Part of a small language model's weights.
Size: 19 layers, width 160, 5 heads of 32 (1 for keys and values), MLP 448 SwiGLU, vocabulary 512, 5.42M parameters.
Training: a variant of Adam for these matrices, 8912 steps.
Each number is 500 + 40 x the weight over the matrix's rms, rounded and kept within 0 to 999. Layers, rows and columns count from 0. Numbers have three digits each.

# q: layer 3 attention query, 160x160, rms 0.129, rows 0-12,32-44,64-76,96-108,128-139, columns 80-159
# k: layer 3 attention key, 32x160, rms 0.119, rows 0-11, columns 80-159
q0:514528504518536501513497539488530451565510535423503470510430433500536428498475467520432511477488511485521504461448511545453463530586508447565493478506463497472509570550585412567492453512421466548469556495426491524477528481508507460542564487
q32:483519462490503509596503511515505506464558519516476495439476465478540525581441464516437465473420496537509501527447468523434491520481480492481479489534479450516493562462485520513464487467509480486441560497463482491533510475497526537461484459
q64:434492520480512469471563524491498456524450446521482555466508519516494527572535589498513505468502455544522521551471558498509504488497505517546493512492517502506536469459535479505452494583521497532539504525504416466463484508503481528518483501
q96:489572516496458517568436577518447486483542477478523577559427492485565459544427498513454545499433422564543536511494531496501450523590562490526495441428474461540523541502527476501637500487506420535423526539539456560503477471465464532485502491
q128:485468427553492475470534544478507506465544547532510469436488484464501514520518467544517509444451447532534471491472528436427489482528571449471518563506494499540542556439552549449426490558555488511487499432499509499509518435464468549441537493
k0:526478484521509562441471488482560590457460529457515400529459536480514537508532494523532535522492477440519468535482565510505536532452504514503446576507598572473579536521527501539559484439560531498477529518495568492513527527483443501449519554
q1:467463473540517560570480562513534517485480455512553486474492495461520559600518519495505537518494461469437461509465570443456579508500486486557526493429507438401454439493491547484528497494491432497461457501458436472429512489594451525501497494
q33:494488484532475509481520481470483501543510473526562518536464470529509497452550522506565438485510475447436487511500480496503509542567523522473506494458431511558477502510485493491530527526443509547538490436550472536458530519500483471516514491
q65:457424500531459512532569519489507498598490567537566488454473512550514503487556522503568429557486514494429449499472501449577508563478519517522589520429512441508435544536434534441529497465519484480508502534537466604517541436526543575463539459
q97:479458517560447461490548495450474514535523415576500585509522441502484417469547553501528511509525490474470498500484456528500506560477472520457530516454539502583528549488514507449534448540481546434466510531435502512527474530527579548456468574
q129:461448494470489551543570502467528463622488445508482525500475445507564493493486555419527406522570613452442527527420495591543537513559413542459481470423359512491516475496478434519562477472461485499402510492478417487486499521521425536533500453
k1:514464510540549447487523463488494512460525532520435514520498505498423472551539519549500489448494487499489515496493564504524530468453474443462505459476494568488496500464484489496541480528508519485515521456460484491532497535486488479517428523
q2:532530488466463471473526477466462527485472486511418499470504575417492519395516496490538349451561524522524503462529530532544473509489489488422483502540485475491527580494461478498538456517529503593517526549540525546486521528502523507548425535
q34:485569547539455485479467487515494517485472510569510480480449527503498440443563519463540558505517537460469499480572527483567493497476471501454538494525489549495421523471469466482497449536452504459541515533519530507525434473512528473456538470
q66:508483465446515498564449484518494562522497502526446560495530476563575553424501497510465530483467510505530503455557450468534505548486525537461599469487508493485456493453455515553536501481514499579554523479566491573511537558550525469516513495
q98:522494533565461445479505520456576460468480471536456459436525527388431461447506500482517495513556533499499516449603535523462501491480434495509504544539469613534516530580514531496477429545558521463515468576482548524519501477539534507517493503
q130:498537566482525500526551497490483453544489496594404499483554530491524495440457546526448486493530525517445507449492561541515493506481471463458487466451353517590456472458507516565518474470470469454476547539518457465529542493548511475513504459
k2:570527482518468514493491458423512552490505472486468504520470493451497569525521431515490512491495544535556601452407495533479474504472527515533401555511547433547604524526499487528538545499490542493488484480431581478583502506503469542534465531
q3:477482474496536548570459541552516500517490492470532541570478430570539527600522465474518578591480428419495428554455508443436506504507501468579530495464470497455502452466547531584510565503513514470466416444498405457447542513568472440536549449
q35:490454482500471509525506508516467518534492540482532519510462521589483532505564510449510510505475454499493503525473510548557464520541518490492462530451532515512471512495442523496530549528475489508554439511483496527440523537455483493514477500
q67:448521466484526441502563488515508486480470593531569491459470511566485467525545559493520510551413516449469458560463546454498521454530520486512486520444530527474456478516473567501490450482535573440482469466498510503505498469488483472468498505
q99:455506442435518552488520473533464554535572520559555509541502509595518583631540483493496534513473491458537514510431504455547487499527538490598505484453504410553455485383459575552536518493501556464470483378544457525497512532475449487504484431
q131:466503451483523470453470520543517598456485567473544475479470498581507510592546460442487508537465542477532543523514542495493423427574522536528466598507653487501531537450405530488481447565517528495400407496586564588500450559507408522497503556
k3:478470425525491496523542493557466475485478562516484551519641504473503413492454557503514526468528506448537475564534523435483518514457533502464616481487416503502458470508510449418416506468505456531534495613510455463446589395485507465419488442
q4:541512498514509473467549462458427552497517516528426469476483548494474500446509478438482467471536547611506567479445565519500479473471491502435458449502486501486464540600463471478538429480557496480565551549501531534556443536415516511497452533
q36:501511491500521472500484545526481482493447460534534450501518484494556474474464533451467497487567499501480477530562462462504509513517547466544556461524443513435505437550508540525484509508529464472403478516494502531498467452499479524489571482
q68:542446484526478564501459544469539469561531453497483482512473510452521533526457471482524452539594433602486495504487513569482455513495544498509478482537495506463468525578480425541506531568462445520512553501484537490445527551478523537543487487
q100:531479508583542536545523621460518487503463374403594560437540432458538469426459559444434448525519481596486480476506475547533526514538437495511541518502450531505495508617546525411505492530562483404398491439452556513519546532447473512472568469
q132:549539553463489499533567482510438376538482462544440490531531501539511483406514522445484449456497503521520476546464543485557561511448470417483500410476393474505497478513550513542547605425530486465526510496434454440526526490487492462534524435
k4:531541533509494561546465496503595542488530492467495518512437488505521557502494410540556559584499537508425549449447451459497494492529455505465475508472550525516501525496479444568544523486480507444458521577506522470525488562518508465502496457
q5:556548500502471525495533471450464498487578546505442521503485547518434503429512425405475500440526523603539535475448542505460459528450463508440562485534523503548466545582502481494517497519581514509458534531527592483560450551461478506471455513
q37:502450539506555504518503522513444539535437466517508509495527491450509488508454508508442527472460510431550463529489526505530515519456596468510609439507436444457495495516590490525484508501478449504468454464463520559518441453483460539492504513
q69:556456483525451496500511506409506489530511466492407468531512530499525467515482493518491495465551475584562526469494510596455478494479556516510489470478511517567495500508455446556535475533497506502527570506492605518494503565448524566529483506
q101:539470497580523511545499523455548469497476390463516486459562507485433450440465521430465483505496503581472467487495542522493522482487474509510518540541489508497522515599505501460522472548559491505417493468496560502489499542543475469519485550
q133:496509563490518525500564497489480404578463476511447470552548444501469466509486527447494481465500514530510475546468551517508529517465522485502535426484441484498467544496514434526576543434564450516489507555413521479496487425443493587486515499
k5:528481532439523539479478507510559544500546557520527495535441480490445522519511474497552475567526506500421530532446432504470510483468511531436498517523550534499489532529538512513524544459509541406500484527511514485535506526511495514511445552
q6:537524467483483492487577415412431546452527572512444411436495543446500402467479550453471469447494606609500549481460542564456511460503462582447523500509485511486501595615466467434514451499523500532520550518518577506540493539396578527504469552
q38:481468466556505483522528483485512444449472568523520522559569506420467460504423514478462528507513548489538509516534465459483509485515566504578563554509475525489462563471492495542537497566446525472456458515514517521506514458521481495459524500
q70:566473498514476542532468497461523464530508465451487496470475555440507474518477465481463472487568475568514520493496533566486451533487504521474452506538533487495529516551502459529522520601432514500502553498481519498503509537445503508544491443
q102:579469493549504558490479581474555508493538446465574531522494438432566496500518523433449506530476444522533542440528468539560498543504443441470507511592418549513483465569579450407530572521550491466500442460422541502544516495471503566453553436
q134:572438518477414494521581466436472472465512507553474484548532567491459458526476457474481520539526462577547528500502444463539559480420508491502598459483506530508452485509509540481543536458532499387559581571431546463575485508464498493485540475
k6:538486552439477570527487528471550477530510452484506530530439466551532548519526430557507520578493471537488511419451458536514499463530494494573529467525535486567491528444484488548505474454514534460458526501559501451470490566501482507547493527
q7:479475508496486531543470551522486464519472499496547587544471465469447528539527518534502541508490441392487475533543437487525500523482577430528534516499504478477531479506507507524514521517503508472489424454483408513492484461531466480531486500
q39:578525547472522517467445429470543560542519475476480547438442541519464449500503534533464467505470432544455509462457529563443458492446508536476514524488459456533567484556461534446566525523550465440505494466516485584548469544440527501536434533
q71:466561513445552473522506492504455511457471599551502539514481548527501496480569541535541511516415481452487425476473523429502556456491465525528495486534488484458475470445483529484501466443547553452495461494476469472523485509483475480486450546
q103:501555486447516500500484470550465516486535514561514561505476538511482524559502487539536540455465475404470531526501447461501514502457492427548497504423498484496544462480498490545514532497479498506506473465523464517457483550527471473434467463
q135:472525532497517507482486547527526541495573525476546556508465516504506547522524553531579481515492456473532502481517448470510473465501509520555471557474519404448547453376468542484488466564495499489481389482511478600486488545514409501540404516
k7:462447471478532490470491533601539428517531535509495503491566426474544459495421555524484490494528458424511437592579471449527488580492477489503471485491493552472432425526488533489475485479457457518531487491498424493495547433485511480471553463
q8:543524566483486490520527502520535481539479451545456501482502529502515586506525450520476505513466461494577505544458538541449461511472448488451472511472561498482544500571530520565509527498503488510506521535548501487548439581533495486452437504
q40:518494507486499515545460449475472578514526517451449501492541534528535529500578566539528539506487509520561452436490553549491490487456542548551526457450533457529518512484493534521480491484488466581524556536480444473432445562459553562571454511
q72:503508517553488474472524438474532498474537494517492486486510489567497481487511509555509470502504477521435467484534463564475457415503446478544482470470477531542512491451493506509540475480524546529549514532521463480521424468514537489427520536
q104:524506519444495425525464516494498498467557504520395455547575496536476522508577460537505465462515448578517477453478571571527498476543569547439544461539545481522419508481510517531547536512485467493480558470571470426500533537476509493487452552
q136:497518560486526489555470445500544473447514468442514458465584450558495502524483526504432566498470478561526503448504497551519460490477473586511524503467536500519514524508528465583506483509464476579476601507489432474505436490451481541445490525
k8:559491441452487516514482520414488494514536568488454464574495482527409396532520496461480454506492566513477533505491508519524511591528568510392506493491556509557552561493445542465532527415541544498467503556498527481506534391511580511473470472
q9:538518473485455406465569454435454492496535510473476414450499565476482528420450505465474449515548540617541533444514499603534483411513498534466509521518473465525470503530469496446493455563518467487588588464563563478538474582461440547474580541
q41:537462496504434442481467486476529456478501496546432491537507524464490518464506482503468515471472563511544492458485549506482464489541519450474452516562492414480396552477515508520547464535427552507526475358517571516495460544560480489532480542
q73:561492540482472501473509467426466559499533457485502495488465519504476501484460482499503473500539488538511511477501570604464495500501591565481524510534518463493490525553509541481485504570480509467475570440564564487464540555501556510537456502
q105:490519466522420431480529431420547478537458591505427374415537580558419428378508510509493478506546590499447483451500565587453497444545547556446454519563567568431488572554435465547465415523490464534501597473520540467476546542517588456572463542
q137:572477528501420505502526409412495539518483486487435547527507558565421574404526495508492497550521519575498503437535462613475473474474485521479494480549482501526479512514527599471508473496571512446552529440534548461515553561493575457466553523
k9:564473503502491459463552490321474489510504547492537492469489545552466537469528465524414500488485532562500478439503535566507508476511467544483528524491563491532501510507521525526491464505486532486445566427519475469533519525519492534478468570
q10:505427518469473496519485540475540452533471484494511495449512482497527506535513581494526571490498537488457498474600479498517533560553459501528529558497485514521547510485509530504473492561425452521486499489491488493432561493505528513502535510
q42:597509486444447501534493460423501505499607496529484517449507526528508536455557535532506478488492466571464522424543545588461461562430550558484463510482505552542498518558526497539530495567482567572530598468540531398530466560539474495405501520
q74:508498518521510462486541451452464499482465537509505507425573480461491472442588585488430489466487549516475519473560487485522512539497441519496504549500531506485511512528553500497497474523551519485508512482527521512530458486550560459449473514
q106:552523466508510477490437522446549497528510523517447499501446502407493506432543563530521534490554460502447514409540506520484513564558535402478500508519489555538487473516588502510509485516483504541534524549484478432482460513500594496499502442
q138:562524495512457454489497501474517492511520499546529497446553529465506495495524549463499537500566484608462574470522521536503444553512495556475455523507504543537487513561472485502531487579463466528524551469473527447506508560573555497447500486
k10:485542423489504490532557527426531502558455519503436448465533465561550509457521499465530512557480485530541464559543441464563492506514502503529454439438516487467508432521449495494457493460603461512488474550547451501499482521506472474472533539
q11:428518569534555565498448562587587455443544533530521462457568440536468424488453518469499542552529498458462491557541525393472600519526555441548511503533549517482499499476510486534492562421511507488516439520439447462431550387475465457510550430
q43:484562448596462509571512504442524454494550508497505501453540579553443475486527476536516449536471497570510514434515464455476471501481442465529483486458483500507480470467498504478499449518550407447468529588494578456530496479504478487445551458
q75:452503519543524442486525463558464518466436499582454493490499514511375453495553545453476475458437509487488534595541514427527554519476562428440569469494542534499517485495479480482496529498533482569559469460506448492530431425533457450476510479
q107:407494419507528486580516543529507535538486576553425504537538485538444435465538525502527491502505548469442448540509509407509591489488546464465631466489532535446494492442478458479481477527574487455564446565487519460492520428501558459456485517
q139:446494519541594515558464571548530538555484504535518492527467490497474494469471490475547498512527435499453407523501509469526531513504525492530556468516546557444500477486537483497515572503492467537524486499455544478436480483543505507444547434
k11:529509449546443497471500499432511511479504514513451451504469482534485541480502460462548500539533556500559503500490496496486497417505503524502464494448501528489515478474491451552512505478525553563541526500504551542463485486537463557499523552
q12:449514522487522503463475506543484446488559481529539511516506473537475540489466468483506507514536494539491472522489493428509511491512526455536505468533540465497454493498497545500520497477560533476486474490507465519475528457492511498484519435
q44:434461457517539495520507516537493445464460517509527521560472473481456488516447455477497518512504497509519495494482516413553549448554438424516516510483506463465472493444444531516460496513505412460482438572504503554478550461503549481546484486
q76:470435537519494479502479441529457478541508498478433536471415431506460492536530481483514530531420521529501506566461529437559541499473582448429598434428473514536453462559461542484445547422508561478525518476534411493508481505517493505538516505
q108:456488482515490495516494464531481494479526458453551451430497455434493504546495415488475535547456496490477522540495495451551530492566465549459493490540492538422438485500480507466448508509498499480435488538450459503458475457562493481555508522